{
  "num_hidden_layers": 13,
  "hidden_size": 576,
  "num_attention_heads": 9,
  "num_key_value_heads": 9,
  "head_dim": 64,
  "intermediate_size": 2304,
  "vocab_size": 37265,
  "hidden_act": "tanh_gelu",
  "norm": "layernorm",
  "norm_place": "pre",
  "norm_eps": 1e-05,
  "positions": "learned",
  "qk_norm": false,
  "attn_scale": 0.125,
  "bias": "all",
  "tie_word_embeddings": true,
  "parallel_block": false,
  "init": "normal",
  "init_std_qkv": 0.0186,
  "init_std_o": 0.00364,
  "init_std_up": 0.0186,
  "init_std_down": 0.00182,
  "optimizer": "cautious_adamw",
  "learning_rate": 0.000516,
  "beta1": 0.95,
  "beta2": 0.95,
  "weight_decay": 0.35,
  "lr_head": 0.00551,
  "max_grad_norm": 1.0,
  "warmup_steps": 203,
  "schedule": "wsd",
  "decay_fraction": 1.0,
  "decay_shape": "linear",
  "final_lr_fraction": 0.0,
  "batch_tokens": 131072,
  "max_seq_len": 512,
  "doc_mask": false,
  "train_tokens": 856600000,
  "max_steps": 6536,
  "dataset": "wikipedia_en"
}
Each number is 500 + 25 x the weight over its row's rms, rounded and kept within 0 to 999. Layers, rows and columns count from 0. Numbers have three digits each. The size before them is the row's rms in percent of the matrix's.

# layer 7 MLP down (transposed), 2304x576, rms 0.0142, rows 122-170, columns 432-575
096:511450485461533528496530477478491504529471454529538511480480507480480520520530458499515512464497486505555535516520499533465448552480524486521503499524512513523488478552528507506431444527496489516497447516512471491479534499502516501519477484503443487486561507523509501473512520512480520530472523531475483524495497503472508458507519503512504511523465503534483496490457509491494467534553497520455499517465513498475484473511551505464499
093:531520500508473508495477519501534522482535549460465490503463463510522468512471516516502497508496501514498509486512488495502529485517481454491522517483498516459531453512484511495474515492470526476522500540519506494516448475500497526510477513498508517500504504504494514488511491518522501474479480461471515516492504467509484471509491524506493505511491511509478490495514456493501558498425483525488509493520504504533487512509490494521494
102:505519492492509533523482528502516524457491473466473526464505487535496506505481532460477473467474523534494493556486475467496539461525521476496516495495525507525498527542494498549486440480495507526506466495505469480507471531482478501473461530437511518502478490518492493470496451497460509511532466514480492522489518487488468484495513522506508501535514491484477508477516503495524554474491504505487489471532503472482522459493484460500471
084:481493482505503477493523536504475496543523469521510483500489501463530505493452508526483475489473506469540456481478492544514514516500520469507527487448515570532469504490503493481493538504514506496507502505469473432558504506477530481495576502536516519534485523503515527499513484494469511485507506522530476557492475491508485456459497505502509529514491544521500442529506533490496480483541531527474530526536485472495499525527488475490523
101:508570456504494550495498520514483517482514518472491558499470480508541511512514507530533541464481520505506474499473554435523494512499494477487496489429486489472490448467520539498489519541470444482508542493520511483467485496469476486503507525475508528490492493501512454504479488504499507471500482501534539513512472498478503486493484522463542474516487484517496499511477566508514509479526502460524502545504523497525503544495527505519465
114:472522502519528492479455491511509527512455458517518467519513510515517490470517497471476493499505456534459513508506500460495510461516541505514506490518522490490460511478480518509525438532495508504466500523534499490559470504496508483519500533527505518505501517490514472501465509497493496512542482529500526493488493532443489554486489486485500531498515503531493501507515452529497489455485483508499528510502440493488510525518508522466490
088:501476471548507509495492491458499489520505504520468495490486478519421507476501501478497509478442494537519465512489510563488506434493515450522540522465507509514512507476534524510506505503518512481489488478486498534426495503521521443503479504466470474511465532514488501513490496539529481455505468507524479524483516500505492503512479474474502476484514532519518511565479472499495512466476515502529479508468516459493493532507511507482498
094:516487505496487525469535561505502522483538510513521462493468466486511491486538516527506520542466514500514521487445479502508495470449478534469442502535505492544454514512533494457482522494465507437521500502468484514524525532514519522516518494503495500509529466511523507475509518496473537518509530484501490536511518523509490520537500508505511517482515520494490496476522477491495519486428499478516503504489484512508499499521490527519506
096:506509508514471520512488514490530511525539532502508472482503488470540484488503541531516561542474491532540551467545485506491490517491526509523491501491505474473488550482508505513457483507488536481563478476451455513514503482485494493517483543539447495497519486511492469537493526511460493466563498490505481465529486507509513517503465506517510501485533521527500511471530485478477483530434453517500475508459516473506543489537540501514464
090:479490467462526524505483525524519514474446499544521505471508492508475465506543480506498524483502520556542507471530512467495478504501480468472494495528493508506507485475530473499484535540512478499492498460475530461502485452459495501516497499509506540506522494491489484483434514514451518489485534432481525470496468463522523489485533515484522507510523542502507534472485527504492514533482530491525528512503527518507524509505546484524512
105:473489481512485504485503568481477482472489512564444507492472530521470480533504479436531485485527495488478481500517518485471471458486500518479510489521508500477482484502481518479543469499541494501505509482477464508439506537511512500465473485510506506519482502510466523526543500467480503463488475503504512517524494477513484508504472489518507519522488530494443484472536491491471492480533512526499479489516554474548512504499456523469434
119:511471498505499495500459531540495497467472552496511464501509485499489490496505490495503456522488481544497494491477481527498471488498492499508520529486501504509518510495470518464507513459542515526502523509497496514504474570510504518515468468512520501494448529508467467513530440518510473494533454485504540524505488521504511484487481479505471474483448485509494473476576546499504553501501509494500513484484521473494497507525471511506489
093:523500474517509494533520511516563509507514502459541510503467487528494543489522498464509541494513511533493500483519494538492479479492536496508481491486442528519467497509501452538437511499452491521526508497498521486540508525477498477497467470501536509512512503501504502499538570496505484452489466486490487543520482539467511490523459512506501549489516541491489506508461474509480507513493485489533550496519523500512513507522476479517472
121:489490511452489503464487494469499455451536505501552548481478512505430537466482540443460478464514522460519501479566465526498513501498482513486516493481507552473530477477511475513475509498475529482457500518462513449491516549526524525475459495493491490489486567473503491521471484495477475541512495525535491534512493503498504513500510520491473498491536478507494543497479472494472501516469511453489496484483469509526474467512462484520546
107:513492476469519486484550489506515474548494546538479420531522495543501499526508468505502493487513427500503543509464476495507508505508453511436518508510490485463505492501517505512517497495457496471501471526520511507531496538514487435505526475530521515486481496477507483477474531488483529504506440501459494536521522473493504513486502487487488459506510496494509515510541522570469479488515498546521452482504475493489513519449451477530523
108:538494514463498517487498505535516510472509492513505469448509457501540532465485511464472529506520417478497517502515497500513460493561514475473529474485500540517451523491513492501462483461519526505476532534490499480493491483520517454491498508493487489488516549501510435538500518514486452516486584455506519467533500515477540502514508477531480466497513551520508498522505506464522522516492474477480530497517502490508516504515491507475504
081:472492537544537523503514509525454480519435408502522462494546529504496511499521507526502520511487556498507476504487464486496506585482569512479544504491512469490519528458454509505508505496547515519456510515515480486488482473496498532479507506518502513516535480477531473504505486498482464463511505515475532485505521529512478537495518507488494524487467516531518525451531488510474461518516489483511512495484479513511517481500613515493476
078:505463483491485487484500524518504477493500443483506486494534487507476484526468500562536542495496513490488504528554463504470514457489544500488550515515495537521525490511506482539473477546535467519478493526473490520494459487503516522525499525473468506490493510463518468494485467490461526510529491499485495483527461483461515515497534546494532494479495517569517467464519515468462494532504477508445469484492492515486512472473614507512453
116:545460485465465509476521491503485518542489473465497498506479503509522501480474495523500468534499473515474525484469531482521516488472602501504504436496491495542501470547490525446514503520501527489487510501503583463483493478488490497513503516498496546500454464504533470507509479520485480536490482463485513511493452518503489512484491476501481503467434534466494445497483508500476507504496518481532518529539516492493514500511461491508476
097:490462523476482529487499468494494490493470539474536498485495538518494480507492502503501540504496508486485503507538548523530511537481526488496447512478494506483482473518536478469457504471428485506485486538481519533486499512513513497524453494549498454476509464478486464468533504470498474496514504461459489483506517501487506493515450474491526483487500497469494507498467522500510502493480499490516473496501498503504498526506470499517515
122:476485500504526516511485483461559471473462480496449505522511504521520496510518478512502522488470515502500477538496509493518492491495535477462526531552536476459506525498530477516530542504510501497502470491482469491478528490507539459499495508493536485481470466501503435534491532516515498511519542549490540533466512533528514513527501497469491518447523514539464485474460488477517461546517490523508503521510472456484475487470478478525515
114:522517497517461523464498494466494483489512457494461513489463486502512495503505485498532491516435502490490495491476542451500485533490556489509465505501500459500508543493527516493514537509501478509504531521525520533470502494518502496504487513494492499500500470475490539478469497519508485485470480479519487498498487489492549514522486481517542479485478489499533527521517491530542540524494522481482476525521523481520449523473596456515473
102:494484533489538553506541497533546506498510541497469475423529522499498522491480497469511519501482520469490543539500470533462507484530513507509466505525472537482510504483466497519486468463480533473485504521469490468517484496498495480468508491481480510494538495483486463549478477492503520541521517524550491470483467487482497492489454514525425529530503522512467521519524535488526503520480502466544498444490481485524501505534487478541469
071:497489505523491483522476524528468503474525486481533407483507487523462488603486509502508551494476494495503513484493501493521504515451500486533490506470516533491501497481482461490520478500495566541516513440494522501508499491541500503496518524561495489519480495545472451474492512528468506491475477493520488483542515497499521495509499482501469503524502505497520455539495520511499490503604501523486509483483529500488523501492523494473472
098:483478470495527488458497474517445516486536493500469480509497483499528498509526528476489537524465468518514490487461499473501491510499501493514494488494494461490514528560505517579467510536478488448464484492518486507503465486517512507489521509503472506479452499535474513442517484508499488486500522525511528496501480485501555511486509498522467500502498502487497508496479535508473507419491465496478551446490510489530502515484583458506465
109:537466498529501563498533497476506506545489470528494508500509506525529477502522475458576460534508517558520452462497506521502480519483481473504489489539489483486449531508520457452531503524518523509520500529488513493445491476521547512481526480506497492460500496530498501487474479480480526489503524489578514472462512529526477524538484484496525503510504515473525518499491456500464500504502551517484533475502508505458472482487466470508538
096:524494509466508539491505500504505485482472563492462529480507500452515493476480506484487492475499500508524507507483498479495517515512529518518444475532484495485453490517469483483565510520495486492511464553463521486471461484494527525469471502537523507471509490568501518526475488467513506488502492468502519506508512465478497531501499485502513497500491511545520468532483488528496499484505510510472478487525514474470506494515451519528484
145:470442490496508470512507518502513515464457514481496501501517491508480492476478518518475535507493473533474476486455495485481486491515487503544503501500495520486507500482483510489486497541518506522512520481532495494547487526523499482518475497527534489486452513482487510487487511435505491474517489469500523492513472491502519495503522499485486499476483544527517513459499556474524530496470536470540478519485521527534527563541505532507507
087:491492528499498524532514503482566441486523551520527553466482475517563487459490506495479519485481516526479518487529473513462453496519506530503503451476491520542509518482502484495500517500463447493485488523471482522500499504532536514469490537457506506524500472544494527492521518489521544517485502489475527470515489523507401513517483576521468528494524499512478532526511484481510535531497468564504480473510513495513490501492469534501528
093:455493483445477463536498492499471531500493504466503500480489438522461462510492508505517495443491501531538503455464492492481488513517515488500542487484539538500490568518512488535549505506511518513496486512519508525500455491492531514497503507455482513485497482553495477540465527514519519472487475484486527483500510503457510470544463464498462537478526469487560474485482486461467483488526528460512515509457515530468528504480512500501512
094:514505490502504521488484507544482562518471431471493516484493471488477535501466466502533517522519503522488490494480517523544483511494509478483522507496486549508476510536489506467499491494532507489454480522489509483516445503484481554524496513517478513519513493489511497499516521519520480500492522506507473486499542459502516451516565481469500492495520501507504412489458515484502519519493501496509517521477497542488479491476610502487468
092:506505471510472512507477464539468447494536477486528525492485534491469514484523456500506497549493495515507489505481506504493553524477527479522444493510463550502456513475492520526464521500511489500490519463504473513467523458475506490519509514494546452501515514482505515530496524512506487515517495514509446486522515509501512461497440543528479479510431431492514476480491491490502473565487495460478491535482541507506542487486568551454527
105:468498491490462486487521437506535479517498497464492489468511485496466472478495523505526498493507502514522537540482560497486468541478503470522499488470480490528513463462483531492534492474499511479507467472517462503521491544509479494485438494508490474540490461477501489528487495501439485492451466515503532511545503460518523499466508490516533509496509438597490489502495495491483510495496530466499462503479504499543474542480484472516506
091:500515501486496522474499521459490474475511562535486471510484497513494456515533456509496501483541481474498506509473526489479506459576471507478533477516517530476491491492534495506541436512487541466525488528503537458506439493482468460515491457503501521535491457483470464513496506492503496494497481481536531495488534517507508568464552517485510473525472526517500492486524502487524515440486498492520465533526492508497478496514477514542510
096:522553478489495514498519465508493504498487446495473492479481535498510490501503451507524490461523493494497494452465509502530497481477488525476524526511489518491513439536554530539480481525493513495496481497517492499490469515525489497515527506468471519497485506522525483481489472522512492540528537522473534506510516502511499506521467464493511511521517512489456509483481515514509446542499480511506493518495511502506478522514612523488477
097:515478512492484476534482534508533515494498506549507504495514513491483497480468555501482521524486548531502507518477506500540520523480526469538515483484499508482506534486491476537513485493517461493509490487543507491547529486464502492485509502522482523491471482518510491578485492486466503493513523531460522547514506511504530493487492549485492505472472494500488500480507503495482516516477487513544501527473487470527488511477493536497504
111:494529492487528494479491497498441485480481486476535523491515497478483512523511483531471512480497463520465512522520523538531535482460548503537511477505470520478535524544524520535515510521530487503503484480494518529465463515483504503497465551495540516504491501446538467510513477477504528509514540519509461506493518472460546505515469501501487521496489465496533514526530478526490517516485541472542532507482474542465481478508508488519495
086:538522477478520520512492508500491494510516532491529497521502471523484506474536487505485562510522510511527509488483476507499541477523516516458501470497491499464533497493497491483481488488477515512489550513464496522494519526487509489543510494486441438522513470505473486496487485525510537523489552501490497486533519520522478477462502526497524524498496488552493501513544517504506533489467544492484480511468521541483530488531514481476517
101:509526507481483529514520467460517535550498506489508516447460494492517496482461500509488503496545480496501512526481495454510533546464536513501515476500527465461516481501484482470495508479487461475462495517529501535476511457473486505457513507463517459510479497516547444450545475489528505545487518488542515486448500488524520496543508482519509502487517488505495492487493530516525449499506508496528455478500517427513509512495521479498515
084:484539492474473475519535549513488459504501521470510466533539470514485445481518502475492502491478516525500539505508474527526526509470517533469468466508514486477505432511465515509510481468516487532507527538511485493511515505483505501507498515463496478511466498465493522520502497521530522501525510470447514522522464439519490512519462499507484453482470477512513500523526480503468468519468479505546480503520456498480512486508432503461503
103:468454527551506501473478528468486516473488498541511481488547510538510450495542459508516509537536491455480512472488463506562493490482542461522473489540463548503481518474487488460491512525594547455498506469503557479472463497471499515503504525512518539497474471500481481507510493516480475512516518507504520488515434455526516495509507517500517518527520469509482474478550541463483505541519505476536489504487516483477497517491506474533497
095:475475510508483503495475476502504561560531552496506542487486504501474471517504522483539518443521522523553507510524519541471464562483490503499512503527501484483556485542485504501461505492512504520505516514492501531506529539459497440524485468499510501466440494542508458491481517489501509487523510483507546502533497540487522500494539497503475462463504520551499469535503535471492490467511510508508502484517526494455551536504515517502471
098:524515498522461495458479532492468491512492538492517483492532483464534545463484492489501516493514480499501512484467493505535514447507544478519503523525533497505458541515519485479503443482551502504526508508455501457465516556480471476468488524489505521447540528524494496493499490507521524484501494544478530514515538502464468514522508484481505476462487475517449510454508494503523542465509491445486514505498500511513452495483521497489477
069:526532513495515504509498494501490488530517521485497471514486548494481507512512516501536533557519516489516462511504469475516513500467489500503503471525493455500513488501498525545516486489469514570535488474490506535470482441521514451485474513532510515495498520503481506510507502502498492523541503529482503483479502480562552451502511538487504516496454470542503496492512509493504549521523499513535504519487506469484500527508547494510488
091:492458526529537473506481498498567501507476543512451496526442503485548523455488482489534507486537508503533482478542478542520510527500510490497488492500503507504480546496491453496526508501477484494526487507488459552467487510532495529510499475480523542475510520491491500537489560499499533515543461512491478494537511531520502535478514516496465466517486479526452509514507530488489503507480462457510520471499530534492502471479557508504485
097:495532517495517510480504524479525483493475463508495469497432527489507498474529512481489501501510514511520499500519491460510465529520503478498542505551472500486470498507453499487519521474500473507486487493474526490484527487525488525522456500492489487489524535531499510508504490520504461532458493430484493503535516518524517528504515459527549512502452483559500466537472480503474534494490470507454492469462486489501517428501562509497477
080:459497494466532491479520536496505517492465403479464483504536510493467532491455485490507485534503450499475444494511533527471536569509600490496486502488507520516519475532509496479516485509530502534484497514536514486493481427485472481495526463524499464510531502471503493503483471476473464506514478474539489511480475483490526489497458490474481517548472490484529498475479504497520477504483499513538524545510507488505465545490575517492513
085:509503467542500518507495512482503549512508431539494478500540472505485502478488460512533518477547499476494513501545468475481515544510499503503477504548516421471504503494490479527498517524482493469494534489478510536486490550500466530511518516508493490487469530509494485503487468528475492520507521438494525501515492494513539460464495500481474482507501522498471479503505491479511483532524499505484529458512492495504530471485625490511456
108:488469494502502502517523534456516501522494524511471474522503486463543497461470472504500533529462479504537485479438523470515453507510539524480515464564490479485456539479510467494485452477490497513481553512533538467513527492459489468499473525493549523499445495455469502527486533488517452494493512496553505522503500503513518554466504497458472490478485460537476489518493480484535515516502471519473467485483477440501505515496599495489522
# layer 7 MLP up, 2304x576, rms 0.0228, rows 123-170, columns 432-575
090:502491516491494498486527493444449535465539502526530506480552532441511537482491537464487462505498451486500474506547485496490471493493476457507547527484489484529463519526477486502534504509521502526474512567470511434514497515528475538414493502485496501526476507482463470494545504482457483484484546483521482486516487519522491515484530468471501515515517503449481526549529485502518498471512532434522479526464490509510480486478477482487505
111:432489502507492495505464481483462499499481540511481539504467522482473527512460471510516510522510489456480483464473501450520496496477504532479519441466484489536551535529494507512506489525506516490483508472498481450453526512507488481503500490463510497515505552499448470496495531495545468503485503526525521533469529480489470500499495511499474528505489516497483552513504484513524468504504490499526495561441478512445503533501472506476521
076:533472501494519560506488518493516517444479547498476498502453469460495537519531509534514535534536505510509546522490504490456497465508455538475488506515510495493547508523513496539493466507492497509513470500519518503465488506489519518483454498488497540493487487492476468541488474488465510481523525499484545444487515487511505536522514496452495473478549522508487566497535471441534524505472496472493526468514512501466508491478514540514489
101:491478476501506504491560477503541524517539506480523500547499503482472487469467513491489519529499501469475477525510478537464498503500538511491480475485492538469494494449520491484552493511518510490509490480475481477490495499446521500483477489519515496510531507510491471523499514499523504474541510497475504480509515554488495523503503507497488491496540478509502533509514553546543516491502487535510484507541528511582465498511448469499493
106:480485497491478492504543523508495471517477507535494543505522470508487520519488531500473506483485497476487497476527483459456480504501506556510510505484500425489450504523502486540480507538479485425487523495495522534492500506481520510483507484508399501528534495484491473504528506490510499481472519490468507527484481486544493517488491484465544510527528541477505469476533563534549482502549480473470500549497534520525474521475517534521532
091:486522470483490496495527476517508539483527482503509510502508553447497537510424465516474517489543533477458495466529504498526478492498490553535490478528521507503437505520487464466506501503512505544572466450551489502524509487458497519492486495538539508478495512484526476490544504513458515559503514492541502469523465530475502490493501524505558515456475478498451481460486571440519486548499524470508492502505495565495492504502519452536550
083:478520476476486507499519542503478554503443457513487484505546487484461505476461529480526503489531486486476489542466496465514531494515486511488452527482533529483514494474481482484508515472447492524472472503535474527545490486495505459498511525465487515497466493493460522525492464497508499491522482481509535504490496511535505500481470537510518501484520488483504430482462490526531502501533534487484510468535491526483439514497479504478520
080:486473487536512526496490491505517510486530482496470511508482497504496471522474505501512512490469506536487481515513509494503486527494474506528545483479497498500494488496492497511566533514522501538498518484539493518502460522524508508548492525520504488499511480485499529469485494500496517486478519485467523469501499502482525533501505500538468514523508456491509489501477502493474476538493484489539475481476506513515472539528505480496481
085:518516500478516467511498489516473473461479502507498512524482494530501502520520500503522515490490499476475490487494538508518483546482529473472483496477493466503466516533475500464514482521532550514484500520489500543485493503489505511490482499510460500501508510497501532488506466522540479521502505466506475434460510467487504483462489467543524486488501462489497493508535543501492451462487491506495445484511521474511480482481504501490495
102:497478495481529508517500497489498478498543539521499541501475507486522487533473480497496467518498479469502502467503482524527505484482559493469467519456511534460515512496537559506487480500473513478499454492513477508520513532503484476509500474503490520541541478568477468473468461525516504482570494528537494474510471448523489472446523473498436489488517487530500482519521487484504505484511532466474462501495495523465466524510462506477482
113:471454535481471509497540484524484477465546508495490503512488549491514567516470496482454480491499509439429491492522475488535522507518511533493501533524493463483521483488515473540538486516483487531499453514467471427487518492447522487475497499535453503525533500503450480483483489502487504491531540466457484517546491517525516453518461544489555558545508497508511516507457505456492489513515523503477465526465513536479489502460501527481526
092:490541491518460484472524470524485509486496483522492455482511526512472537538507476496517507492537529505491499515554476486506500526514506490464472499524517520448516508478504507498503470497493539485528472516515471472533457470476486488494465468484513544523496550446492471458507486538501499491528493499571525489481529551477533527537477491492538531494495497500504493495494526541533514467465462464477493483518508543504479459495495443515498
109:484478462517464508534501505427508487512477465515525460485528512485522535492511531505461492510487473474475523502522506479513474448553496504486476453514475516493502532505511491529516510518502535479505517526497490537508495474481486547468523488481528543516498499496482450460539522483478557499526518504508541489489481484476509505502496498477559496514497528485453552480523498524541494436489490491548493476513512484521491504503475499503482
110:438514484509516503523521463508478454512512514540473503496455488482486529506498527500507486512504506496449488526517501505522490447529474545511512526485496491488494476455491492479524460495486520459507510496499473478496487505491525496499500447476484481541504499465522479489508533497490498514522526473510482491516476491492469530479500459497547520489517474428478499488516535512532486472480516487514542525495509510497487550480507563534545
106:479504459497509476491493468490503494515464492521465503512477481515475522514505525502484455486501499512514494490539498505454475537555520486458458500480495508486494509473526471526481483490497520510528467484475489508515492509485510487506501516504520476497494498470498497487534473480516520491498489489502488522485562553495506496501465491499553506440509482445478541506479494535503508523501435508509474505494509495549498490518446499464495
105:472503463499518507528522458490518494521473480543484487534497490491480439471520472501491538550495493469544490510524522489509486533483485499516457526486501483495522522483540463495536509475476523503537550477515508535480493470448435456532491503498504511473497493504519488521528468511542510509507482479508507505468477509482502481510464515498482479502477511478457471489469497515484494473503527558528470527504507513457466555504467497519554
101:507532504541514520463495537521519507545489461528487479517477503558479473514468506570487490537493540509524498493531514469472518537479498482477545495454483520504516498493478482515527528474508523516486501539499506489514496480452469508507575508499504509500498520513484524500503472502481460483519448532524474477543521463520496501498513507499519495526510488524528486488500494490540465508505473492495469505492504535516534490506498496486497
099:474567479532467473524468505505502487486483507534512499498495500484494539486528494481475502493529500472504485539521532523486487483513441502476490543485503499453520486451543450515450509510523488517499494515505444495476495478524509512476479520495507524493570505524490517483511514480499503483512501517524485538507497487457533500496495562473533470526480481526518522435518504520559489468501498509487506489481509533492511475481493507483523
085:482494513479491519509511522516520506534502503492511510501531498514496445507511507472526462504534535474468488493494498481485480497511472471512474528523532508509508468462453498486501467484471536505546511478499529488501503501493491511484502497500508499535544514483505461551492529480526501537547516513545555500495502466505469515512530517503504490489508469521464494531498531449501530466495587481492470492482450519496475492484473470494517
112:442494500469517523461485509500464487483509478530505531530517473471526483496517459519488504514450525506509477512513513521459519500513547453489504459481499525511461567486531467489494471512515507488463528487487509471505454502456474480468518468494491526521528476488497491508516509500467494466477526521530444509475536511491486521495495492477494492482510525478482514504510515496482525489530528521499493502486531505580465490474496490507532
117:474462517464453499513535483539539506515542467509515517479493545492524512512491503518440514493480501508499504519533497502448509495507500495490474529515483492523512510506526512471484489486512502545482452516481448487473497451476475475509499472490469498512489469500484457491499487470508499492502534506471469518522493488493506490478479499490525541485512506464474519512501513527494479501497522496520509516484538528512469514498508541480497
092:513538559531481511501501539571484524477496522503544479532490537519568486485456524524460517494439512481490519497460514524493468497525501532446470478509498511468513484456510466517503484474512514453525493520523431548534465493505506550534495477475483472527485472498516485505472482491483524483500483531511505440492456488504509487505500551513497509503496510505482489491521505495527510470493540512532505478481502492537522480486460529517526
068:496511502512486500450518473510494573493491528501492559522490511467531503474514520482512496469495485494466489492437536512487468465499522525487520507474474488507485491518468524493518483535516466512529479563473505482487533513439505514488523479417485544456512477502484523494558498502508450540566532509472527492508501462504521550489538515516470483505498511515517528515491475486517483487469462487501496487489514458537470532505494511507510
102:510506549525481512523508532527527524470454520511505519498529531499459451503498465496482530522522550468442468524472510474509499538505506485466508471494524499474505473537441495517538508508533450533489472537456500490523485480462505509511506519526461459508494512483486511515507492481519483484487538502526497484471515532527460513520505463502508505524521484525502484488505532493508470517517458515462442553515511479474487526510502498497512
098:470513529486489458516509563521460490470533493477453485487513495486494550525463503495454477545500507509510507497503493525488542469498508506478499510456541514524519490500498478459531483539508468482494511519486496481523475514473475503475543470456490485488480477509496481499491499504551503480484471505455458507541519477456489482495504457517466519490545472510483483491501553531549515485522482519515506500535560513527495517453501496461505
084:489463445499486469498474487452531537517477447496486489544460462494501524489496499523532472474533524498523490496537503510505485485500474536524535525493533536515494480532507508516500508468493504485504499453533490481521489500480484503440501506489545500505505500500485523513520471513518450510534514522484508512444529516471497517507503451516548485525472464496496490448504469549465480532523506520496525530502515508464487499519504492504495
121:456509481472513497490516468489490482495483490504461496527491533496509517519492514520484416489475462496498480490469525455502494504518514517419483526509501522512492505531558482488507507489501483533504488507506514520501513484517476530531517487518498506488486474462486520510531510533498529526484512517484458503518552520519481538475495495482508461484487506497456479498534492477503517489481482517509458505549501489507531485456430487469499
084:486505467516518450502493468487462521497491490561413505514530492484481520502530476499492512484494496501571507521557513499499494506551483459508527505512533512508507541519522494535506486545529511501516513472538518455476498483480453510491496467541540504487480500470495482510528491531490492525508494505518441471481505533495534527511517498500511484485530515492469486467484499510529514512474523514497475512501495455521479490524499474487497
106:502536477516540536480504511507506572450481485474507504489473481449484520500494473503549494538511535470467478485517557451504504481530501492536499501506481559489488540470494503486518515534543487529482450504523507538493479499506545511511479494494493521505427517501499511487514512469485477471527524520532469495498486535494492462461494522484533490521497497487489507442498516492490502500500509440475524500476519508481514533514517481464527
108:473538514526470478497478485505464482514524491530485509495476508516491474482515488481466507465452531491534479503521492501524460551502530485515498528485517498500499517464542503503501443499517501456529505477530484502564524458503485464469483560499536472547539529561500517479498487511522475500513456511509514525532482562507466529506464471440490509498541469478492529462518517531535514475493482450491518517504514493465474497490495459451500
092:499512488496532523511529524539573570482510489509512538511484499508503501537480490511482513529488525510485514438491531497444471532484506504480519495507514453495530507430489539497506443504534469537466497522488485507530474476492553507517518508505506524529514503507458471526480509502457452458497498527522528490463530499529487523493483523471478517480495502494500505475505507535488488486513469485521515472525501511483503484499474528479515
099:460497492519461516506525548473461507525495532492504526475551479478468453488500516522493503502526534491512512497495495468485482504500524513488482512464517515501550512485481497527488495534504496518495496516512479524536514515525515465494497469476495541506491450506500508515494487483522532530541493487513550533464490512516454547494466519492484497506470524554496484485471545528542487472528470460521477514500515468458477515504464460549508
089:464474490513502528488495514494474467464492526498489507537501478515485478486515445484508473550520506469550510477499488478465503487566483524507518545547512527446451477497455493486525465509502523474503500498466500502504474496474469461542498471502469527499517518474469493453490488475506456513489464458538486507460494504529457507489498502516499544513527495516490519507495507485523462474530519506533493494492493518533491506490527527513536
100:509498486535523469508440522521432471466486528526509499508491493519509510526534534555504502493488504484465505493487489517505475514495510477526506511510500506515497488466507481485482477526539539523517497509473497449487480509484470496469520498513517515542474521529512509508494458497505492520459491486467486503512497525544471457464486479477463511503508504474503464490528488487505504467505506452549499515514467455505451464510499491470499
103:493497484504470506504507454511564515494540513525487484504487490502528515489500525497512507480516503475487498518487514521456454502508478501519524471572512497464520501514498508517477497493504552478483514486481473481498494493534503475525494480495517434504541513490492472502448510481516489544472507473481491492459545501456508509535507515481523560500495449559504511494516499532498477526476492516488476518454499486504559528483497518525521
103:500523500527454485500481437522538477517474515487492493481548464449511479492545477518504524492495507517511468488543493554484514496519508476505530514505480480514529538468516465487480472514514516503463517502486484520486492498481499498505541478496500490554502487476462531515511531497517465474476464457480479509503501496547483503534489465510521452560490551461510483531526498494488529476512483508458486495490544516535512520528480487464483
086:511501506499512545461476517526593499523474484478463480519517542485479499576443509509524499454498519493423514464522529492472479523521515474532486504529529509474493500509519502535503466479467503499477518445488517481539494521505505488535478496480508453510510474437500497484487465501463522480497552463502496488496514498509490507460474497456525450494537530481474573506469500504494535502486505514499485511505473478483497535478486515518495
093:504507523513504499465483474519453479490467505548495501530519477519523515513528458506499505558504470510442421528510498499533527517541486487452495511468501527505464506526513458472526457522512510491525526491472442476475495509425531471470514486502473490524478524482485526511497494439486479418471534475469447530514505500516502487489496474503489506537512533470434528502523533526500533503500463480487499492515489523492492480492509482499493
090:463518509513557495479497519469462534478507501479526499495534510517473494510513514499513499507524473475504528549453512484498538495508490476495496524454528486472501512504502530492515502504506489486520462497505523492521547472484479507499518445529460481499520508549513507479450473502479543517497500457490499487551473539486510542497463494460522528489474527466470480476493499471468509480534536500502515498456538499485451490477501544524508
087:506552484453460485495508479535511511542502490498518498525451477464489517484497533479503474508466503514501458495476493497481485517474514504458481498515502531480549493504530504515476457491467531466531479494470485509502505516490493485479457525497471458486490515535519444499461485481493504491524514495528498494519527533496491491488503520520519511506485509518536510507482491508493504489489527536492541500512498529487519469529487523521508
107:470520461466495517534503458515522486488564506478467490511489494470455506516511477488484517505548463500498462486519486457465487496524500473463498496532480513479457552498534437463503518507482500516530486483473516514473444512504483503508477502484475525524515514484490550492515466522542507527468485539492498481477503563497477497503492443475480477514521514475490527459519458545512495437530464471511467532496544509502481500474506485515528
090:477536499462511478488514442498498521474545506492557483510520509498458499514526479517474486515488479529491510517470476475563510491504441539492489454500472450483501522530479476475510453519497509537538472465505522506490514490498502553534533487504450493543499508536454480487508474497521508532460515486511467444494465475501474496473523489488508455506484482528528508497497499481503480510514482489514479515512488479537520507511487525514529
085:487469510478515443483478495527484535518489498492518483491529525503495475459485501505476504500480495457506506484491485454490488474484510528459486554516495466492474471497519495493507467495476499439485488536501473518528532513539501469529501502492508486524460528509484480462500463515493492438529491504495507487469478528515477507463508514496529480518461513449512489516503502520471490488463600459526469515520456519463505507512465526499532
094:510497501469536479500510484436492506494546536489526498536517499481477481513514503496479485478530503513496437499496464493489484474505494500491546566488517483450535488530536504507533521504498514493472493496506512473528495469491462500511520497493489477551526481508486484527533464516550480506502527515502440479462497510466478489549491476461468521475519493511516478455500506502496461508508527484456480516529497477459456485480473471518493
103:504455493478501462484518455487462441504492505524445507521508489483500515504486470506483529509500489461516469525531458503458501508496542523485464504460517469475500542494503492467452501521458489508481561503513488471491458491518513484482526494511494484545495461485502495523536468509562512463536519498515496478480514474485487499488483481487503520485512547477500510523497528495470480491539476514521471514517548520508498541512514551481477
110:513563520455491455506526508496453493467509498512520514499468512505513511521488460480528444540514472480453490502514477507536513540499554495486493543503506495462511512479483493471513467502512509495526458507547444528473478479466476521470520491536496470491522489490527476435496419499509479519537499557521475479515490491466497474479478458518517535534491519509499496501516513510550513502497535485527536516472495510446487508505483494494559
097:501487519468522500454571485512522512516509518547461487484478491488502492512518478557463495541535514495516521507531502476452505524496502542471460484478496485480514494530480492498511491548523512523507532475536500475517502497499522511499510496512498501533493449462498499505480484465495452534530484481501486488487501493537484520520515526506512512497473463501505498513504529531513481501471487530515465490485502493515473572515487476474532
105:519517508510507533518505503469544460515507499502484538513463524539494492509518498498462540488488519515519466474465464502533479475488504554510489498508494483545473505518504476499544483512528480490518536507539521466457461474517501465475526522510438522506574535474486526483564511504510494454514528533499521518484524475515486497442476519489548501520525517480547509506542537484516479521502514491482546503441492477496459484503499539493529